Part of a small language model's weights.
Architecture: RMSNorm before each block, rotary positions, no biases in attention or MLP, untied embeddings.
Training: a variant of SOAP for these matrices, 4685 steps.
Each number is 500 + 50 x the weight over its row's rms, rounded and kept within 0 to 999. Layers, rows and columns count from 0. Numbers have three digits each. The size before them is the row's rms in percent of the matrix's.

# down: layer 5 MLP down (transposed), 512x192, rms 0.0573, rows 1-40, columns 48-95
# gate: layer 5 MLP gate, 512x192, rms 0.0593, rows 2-41, columns 48-95
# up: layer 5 MLP up, 512x192, rms 0.0551, rows 2-41, columns 48-95
down1 094:462498537584572498512497499519494501422492484425526458569613506532573485361460504505465509587461528431418575554520423429445541497481456418455538
gate2 097:564486428544501497479404558535556547538505512506523440410474525500419497499494489461538480481531442531487468446444407493602515464424492515493487
up2 099:557516558450473454454485552480515479484577480471533429469556595500447524549447537487521601474465399448536464434521383550503493436538421626535504
down2 094:543482611521448578555427565475500509575456522510428413446466439454437418496443519497512498567513479554490456519526463446446508453521428556474565
gate3 096:464490470421438437522522491396448565525517466510445584419489449477566550483536562470433493451463564508594562531508533528553565482450479469491469
up3 103:538465456401511562509496509485494478479456496547463480461467515420495520511585403482537499484452526537520457429500495521508543494439466564513470
down3 096:483527453529534412514564502531571595497468469466561585572479516527565523499511480537468437492614389420569499580483478478419474483492524552516622
gate4 089:443498483541525569534568528554540502504537478445468447415390438476478487539433446495545438448544528489504480408478604526541470483434575585439443
up4 091:524513476641440512498511551431558437549500533486440449486463459405474517548546495486483501414499519513425509446538461416487524610577573447382548
down4 090:457459540525549576468518466484428574489541481450402503452495533487456451476556490477644399421459462491555504454572557534429531463571449516484449
gate5 092:531474545550589526455490530536472443430520549544430457545535475565502546521479493487445390486425537592447483558504556586530553564452516479402497
up5 087:505565427433429491524535549567467416559535478486449520514502547560480465435518560482486567481383491417551501430543465514496532592526520536456571
down5 094:388468464405524462409513539561547528485517539493565551418455530409469463502458514552561463443502465496458505456475472443471503558525568533507375
gate6 094:480515538497588420430424411470424561452522571553478459498501557527521456551490519494465480501602529489490522484582485522483589550502437448544474
up6 093:492539520451578446560560606598512421458460478490563502500483548493573475532589545457494502610522561475538516444466519467499585486480536501482428
down6 103:459525479542588530491488498518515488496492542446451502540506493539465528507611540480478562561523576479410450604525532503432528421427526542400480
gate7 093:507483512457486456489584492542539408567464588524568540548399508533454455560452420438447445509580482573560482517528482387490447575499492540396510
up7 091:553415410448561421521438559516454536437492493462531454455536494513562408427562391554493455537498512537477454504448491495498425388497471491496398
down7 094:450492537533527486506515538484510532479619566397482619428534483481475462570523508468516438470534476422547467489389518480549536558475513521553527
gate8 094:478588504499479519574450371506451449520486468542474474522514458550512433520404476504465449481459482451437603488512506503531546512446479536446539
up8 097:486528608460460592517571454564589487512495523597530495472491443524519561507537474579554468539458505579490585530537471480512448538420436495539538
down8 101:574513544436436505504538476456625584534526509485461484464435435480622561513493475532477448587448523593503493475489507505501516487531485580549481
gate9 096:490499510456489579505477569396442428525469398477446478501531510479549459540443429587506472483497486507489538469478401501540504460521473519540491
up9 091:534556469484507462427549574495549451534478549543482429520504469535559514430511527381522428459480457491489549490524522514563450461467602538523524
down9 100:587505569517547409426485429457474465435451494524535490444500560528508619488500510504522464419528476414590519512446510452477489500508497400515559
gate10 094:490487541552520597482545512460375525585467464516435496450568452520493513463526449514353431579542495450510550495522430464468554425459444538476462
up10 096:442499521421524520519532439474458476438604431409546459477431546535441540497448469488530507487509517542529503467503488520436464561484507517559386
down10 101:430477569578509570468442445534459497475503548575530543401435506412537421435485537561474443470657404457483484501545472488495407457499479504568633
gate11 109:521430488577426562419566565454508419498474488455462453519396519521556436542498436604535516553378494513518444419475459474474486443516359495536385
up11 102:463534525488603510501528412524452423495397591486525490363510473558508459592540430490509552573483412567459493560469510534572459458506529476471372
down11 101:477433454484477550460526436488490513419519490561534566502556574493533486459525544458524489517550459513446557518486471540471515513456482577506557
gate12 100:518408508567552446440436555492485437503430480541439434343482456507471503511523619506420441483569481522502435562464510435503432481525516496629500
up12 093:517475450443529480428527514572544444525446401539494410539562463550510466586555473519440565471504465491504453443499424399508472445398502528587506
down12 100:453550559544507567557556485478530543570605538502469441510527441498508599546525487409513550541485485462499612594443461500473460488602521505476508
gate13 091:521492529486512615596513548494492460488564523491371486544485479479423494498488440435456459457554567520458589426451481414555474610551444532505507
up13 105:529496469520468420576493614572445476520470468514437499548450506465584454508509500478449409440550495554397529460591589510533445545450533486430549
down13 105:489473570428459473599429543411417503522416524513517547567476472595615491503476543575550475520523467548461552497550564455547509536550483549451527
gate14 105:470560465517371476454541456531546511549477472542531494445530546551498554480474507543416596451572467467514618440460389471490437558478550518462383
up14 103:491520541553495492536519465441425488504507590591400446371492489456463554517505489453561549507561592628574533520494555486524498505624575519550424
down14 101:581460458467498458481544524585480536474531533447509550562543488504481531551409423539468504513553462501437461546383626472455549422558542577481546
gate15 097:491516510576542475473569514461478478465403424532535439539439497593521507394608587491535466439510493432526586474513587478518433521487492458561516
up15 103:468609480541476512414552505507466522363478442532493542515505407572482502597562599478509450433558558536462457521508638519521424461503523422482495
down15 101:495462539452482484591364439480490543495498508466551526526439592531503575535460515550499487579528547506573501454572453472517543548423494498472452
gate16 101:561442530569654466456418483475556492471503461500466510538532559536518421529513469511527574471483573534503406449500596541523530547555470470479522
up16 101:562489506500477502419560519531506419518561607425461543518418487501404406439457501504409476582549516568538532545418610475519491586360468436494511
down16 104:478556533499511442481531398485540454437479510335466557491491483455452490521581479449506515594494502486497471434427539554548445521508539390415418
gate17 091:503504466505495463494462553409480501501477557508459600475490448516581445458527603577542433487447528570458541486472473574488503528556452531538553
up17 099:521520485544454474549507524476377556519556496475487406533514448479499447511453534528421550471485463538460497545537432473541535461446465456470504
down17 100:635493452432478461495500567474504464516402482491549476477483542481607500473481548410503465523463536550513508599476406538503493559496566448470488
gate18 093:414551526430551445528494394490565418483474513523555526509469577471475523470507495431561485489435504437533552471561542488495542572492527543561457
up18 104:567512476501454524514551439557482469484494466514539527570418450515501461456501417561467539425482466562463525526504476484429446571497622533476462
down18 098:478435483530444402463457593539588493451461590532490488508614440527569531606457538502505475414469478539570530556478462504544442440474462525464579
gate19 106:579522524518480471490410538484500457473453519519430446556400530478541489504393456546539515491515471507533464415483531517559472490490438470491413
up19 104:467465569457474509457468474417521548497449432489527530507493519460504528438537509483570550401529446551567521506454563420622589544541549404558510
down19 106:387503564424588508542558487383484531467464503520488507499503549652462476482581534572562538487525421540534521576469519423491646533507503473538605
gate20 101:451427474538502496398450531488441560511460489488507552457462483521579444514479494485477559578529626469549474576512564512455514504534536467412476
up20 102:371480564501561506494406531584552489496458485448556562560444490456544555581550531475550477444518437515520539464485514548574547425554453415563517
down20 101:569578493471550435541458500588614517544546564497422484527425485578609472541565493473581424436489409612467528513551498409474556501511515594617440
gate21 104:551462509531470453522471451414611502474425524550494476455454455526551501487462570452481569500541416551376571520557443534607507487498499454454517
up21 100:517489487498435514540454452557542520505404536478495415494589500497495485502492440490368498485443480528461462568548415559522438457558454471503564
down21 095:499384564509487467562505589402501498495549543382577479517481611449514468485519567567552489460526550450590514547465498561412530515517452558540475
gate22 105:476497526407499361537393441485574510505488476494452545464442582506455616494525510539461510576489459519492494496397479545634434510547470432512527
up22 102:456543487501546445447642433525483482484520525482539533469483470484545469580485554600490441378495483496606457438468457529466472509413532483506561
down22 102:472444438552436464551522478522490491507502516444483511558539415512480480518527547504470466481485526511513564549534518444541409555471473565535627
gate23 095:580555591505505515526517494511459512525465546541534486530445517451494496557575518491401468546494497499462588508597464483519520528414475487537543
up23 091:466527420488530557415501398534502476515435466573349540433483416457451425446504480475501519426441528563504532502505465524562426554464478521528480
down23 099:450519514505532444521484498560481492416555472428518490460547474455520538393476457427535472374444398486469486477562500499517387505572561528478487
gate24 102:516487500465449481421520456521488455534455460518584394423424501558474529556559496464481510491545447524556440487491526517505461550512468540446427
up24 101:511554520561466502517489505505442450518503401495509604440404537486463534472500494495482508416497530471507500497479529522540529476525506397578542
down24 103:424436540515452531465498397577428508501527387527543538537409448495529458512467498483477537481559487526608487487424583468490506467472487490501482
gate25 098:518430512543501578472463443506574500496613576439561457470529578521478447512532525508481498470503512378424646567492478512544464447587518446522531
up25 104:506544533461573538458492432453412491466360548491457486529468495441460469516464474351411485470487556513529471434415515530429426511507552517541500
down25 102:479559454584559477472484521459541476535491483454514581383550546471500532507487516498469548375537511497517519517510504427478465554643367444447537
gate26 100:388486426540542467465594470567440520483474477502517494486483545526524525560536533564446432527514578536451605472503547397528495506462456506464473
up26 101:610490485460497504573504556477464526571529517479552519412396512522458575421452448446470514527538519508482533470573524474515474469525492452410450
down26 100:525468501505506524573493413482397515484592474495458567411422526502446424596520425507499524525599377487586431590536523471380457417527574448487579
gate27 104:522453466498476462507503596487544546476558384446573572432489523494453547410464570444587537482479418499562563537512496435528573429496542490483488
up27 100:478485528447523531415551452475555509481448445553524475551454519517488406391468480444499528518520543555531505520612411505484493480554445452490456
down27 109:429505457478431529482431412431478438481514474591510525604478497486404460487460535492465553545448447453498501545574496466491457472444499486532477
gate28 104:387541469411518527485478523497452471570499497462561476563514430441485434393527510448553490453557432523484448483605530484495512435501421499498558
up28 098:537509611601442484381490527485444483430538477426470537486531601465489529523473477506387507570527449525478505544466573429496583517495406564451436
down28 097:391481482443544386578494559506485543562437543483585392537536422543499534433521509489483509462561481513496570439597561439551546443454508529460518
gate29 102:449497445504460483493437416476420515467470497612498442514521559555466535486533487427481541443431497497514473470543464561503445477514426479480538
up29 105:469560556495476474487515588462549542530440553426542570491468495533479488430436462415448559550580573426556444543500533567496508534526523546411418
down29 104:544525586472483535481548513493603531456461632470602571520449459456517482469434476482586511514512508525482439523549482535507550427548578447493460
gate30 104:519465419510453584458435463462475457612550430475555507484553498476474559480497453565501504553562434407575490577478433459510490547516472572482578
up30 105:427524459463497472465578521498557596518433637564573528522591521535499569433481482577447526574514605504457538539473484583521509448491510500474614
down30 100:514443592513516449514512566515547428373526500541421431476469515488492434535530485497544462448503598527454459559491561485526419450526481523525498
gate31 095:571421481544488463518488498598580592526524576497538453501492411533533456559510456529428580523457475468521463537499490528501516440453533548545462
up31 093:497554501552463507565475504433554499488580458480447476454564546398513381471473583480480466530564567441525463525514424472540519442498497508514465
down31 099:413544542477540577474537477517551571563480513562419490448480401460433491403446478461449499593525561415540534507426417443490489481534461495437415
gate32 088:479465529449521572527497473546509463379525464513533493465641603508507575453531531458530412507475575464505457504505531369415562480513389508535493
up32 092:508505517473590476554528482436515422473479490495503443446509444453601516387563572436499626534442419500516447465495544522482555489572444461561455
down32 101:431487475548494510467416449521569400544518517494453517546502525504481619461508466439624533468560473456529430468451565429497518429543556486500510
gate33 101:435569551533405483441455591395561472460578562570476487521505499518447455504558519465492579414474498434445492524547455490453529491409480475450568
up33 102:536489525495537636544497364512464558593521439490529546507497514418494524530485528493439482498481529443425509453440621555538460515520506585465492
down33 095:563532518503354445523412597562538458461533439523521542481507490550425479472512547433439427492507482588528578482630494573468458463387470462490519
gate34 104:529438517523533581506385448531568488500425514510526499424486549566590414519498560496551569593583486515579534538507513581556601525484515487543547
up34 102:487405425544574488539446559482524455471535488439563469520555587459446533509584590518483480545456463474408534458491506471459507454513498454499571
down34 101:528492473509490444425491548542510378502550496441451415407495488505550533498432423484425500485542538475442454513509428511575393555476570515545499
gate35 097:493576426544407500568558502514471540574588486478553568468525544563453502414412475497403429526484468539565560435501491558485436460453515477484503
up35 091:513494561570479504475533485495509466461483437604474494495514614489503528547578537604589521539474584487481544503539505504553515480523528509461501
down35 099:477464543492561536516524522636527519585520535399525600494493489516520523447393443502477522500416533508468519432579549453577658525568478477441490
gate36 097:504442456500474504417507550555480508440488471502407460480495535511495544502533605518461424543493455579570506439405556500474539498397489524513603
up36 102:475458494482580530566456444532458461468569553453481455473519499394407523535466484580482521574580445554442481435581427513512444578547506527557587
down36 100:492520415543516517485556447597434453549465510479478507520499523475459514561543553502559588612619581504491436486406411521490526434500486505469426
gate37 104:420522445585559505536634579597545504513539424519531594551404472586588456529547484425514540494490470538614408495497582456525452497543462537571557
up37 104:467455420493430509536613600506434426541519482445475531555479468522491541398551499523501539456491458558511550533454485512438416439477490495510563
down37 104:471572542554501553471462558469430439525504532493484476431537591413554463506431462449421532480489546537432617487500530497428432548447403554403450
gate38 096:420559543555460483542531526465511525430572477576518501548416510434606458454481484536538535524531578551611521489457443536491447495548394542467521
up38 100:481533513564577532614476547448443470512535480436595660513508563520508536557424506559549429543485461573509516459457472420489547539602540480497507
down38 104:487570448557453487508525549467642433488431433472528606481437557515503480521484568454449459524550557471437514546520558512460486502608552475507531
gate39 093:482481576519468495422549500534500520558561430487504461493474544488474487512508492554471505569629522498521551462432512490454480489516554487515556
up39 099:474502467454479532543498505614517519578468573516606491479511498461402433526562502489510467476466432470459520566519346505478436496431542638525522
down39 104:535543478519458495627467482539579506467553565557593494474520492457472512524449521554595528460497465458482484567433479444514401520479504574519449
gate40 095:503432518552553436571473471362511558457503446534429552455463459434526427469547617528565531535504604582453500366543582515486515525547433538444517
up40 091:560568501500531599484470492469419591429527518484455410488499516449538551488466596488468475486505515476466507505559509596478500622593514433514492
down40 096:533480605519536512440527461546458517500486496414568444632557513543467477575476537485516517495510511497549464508552522479496424497525505466520525
gate41 100:543448402483513416538501490438515454462576416533447497614539505522558458477474423470595494520510520492498576535467432503469604548462420582558484
up41 101:613534509429441527498529546491415602552520454467452432438519484482484499521518507470502541439454554455520455530472486433596404533508563458487444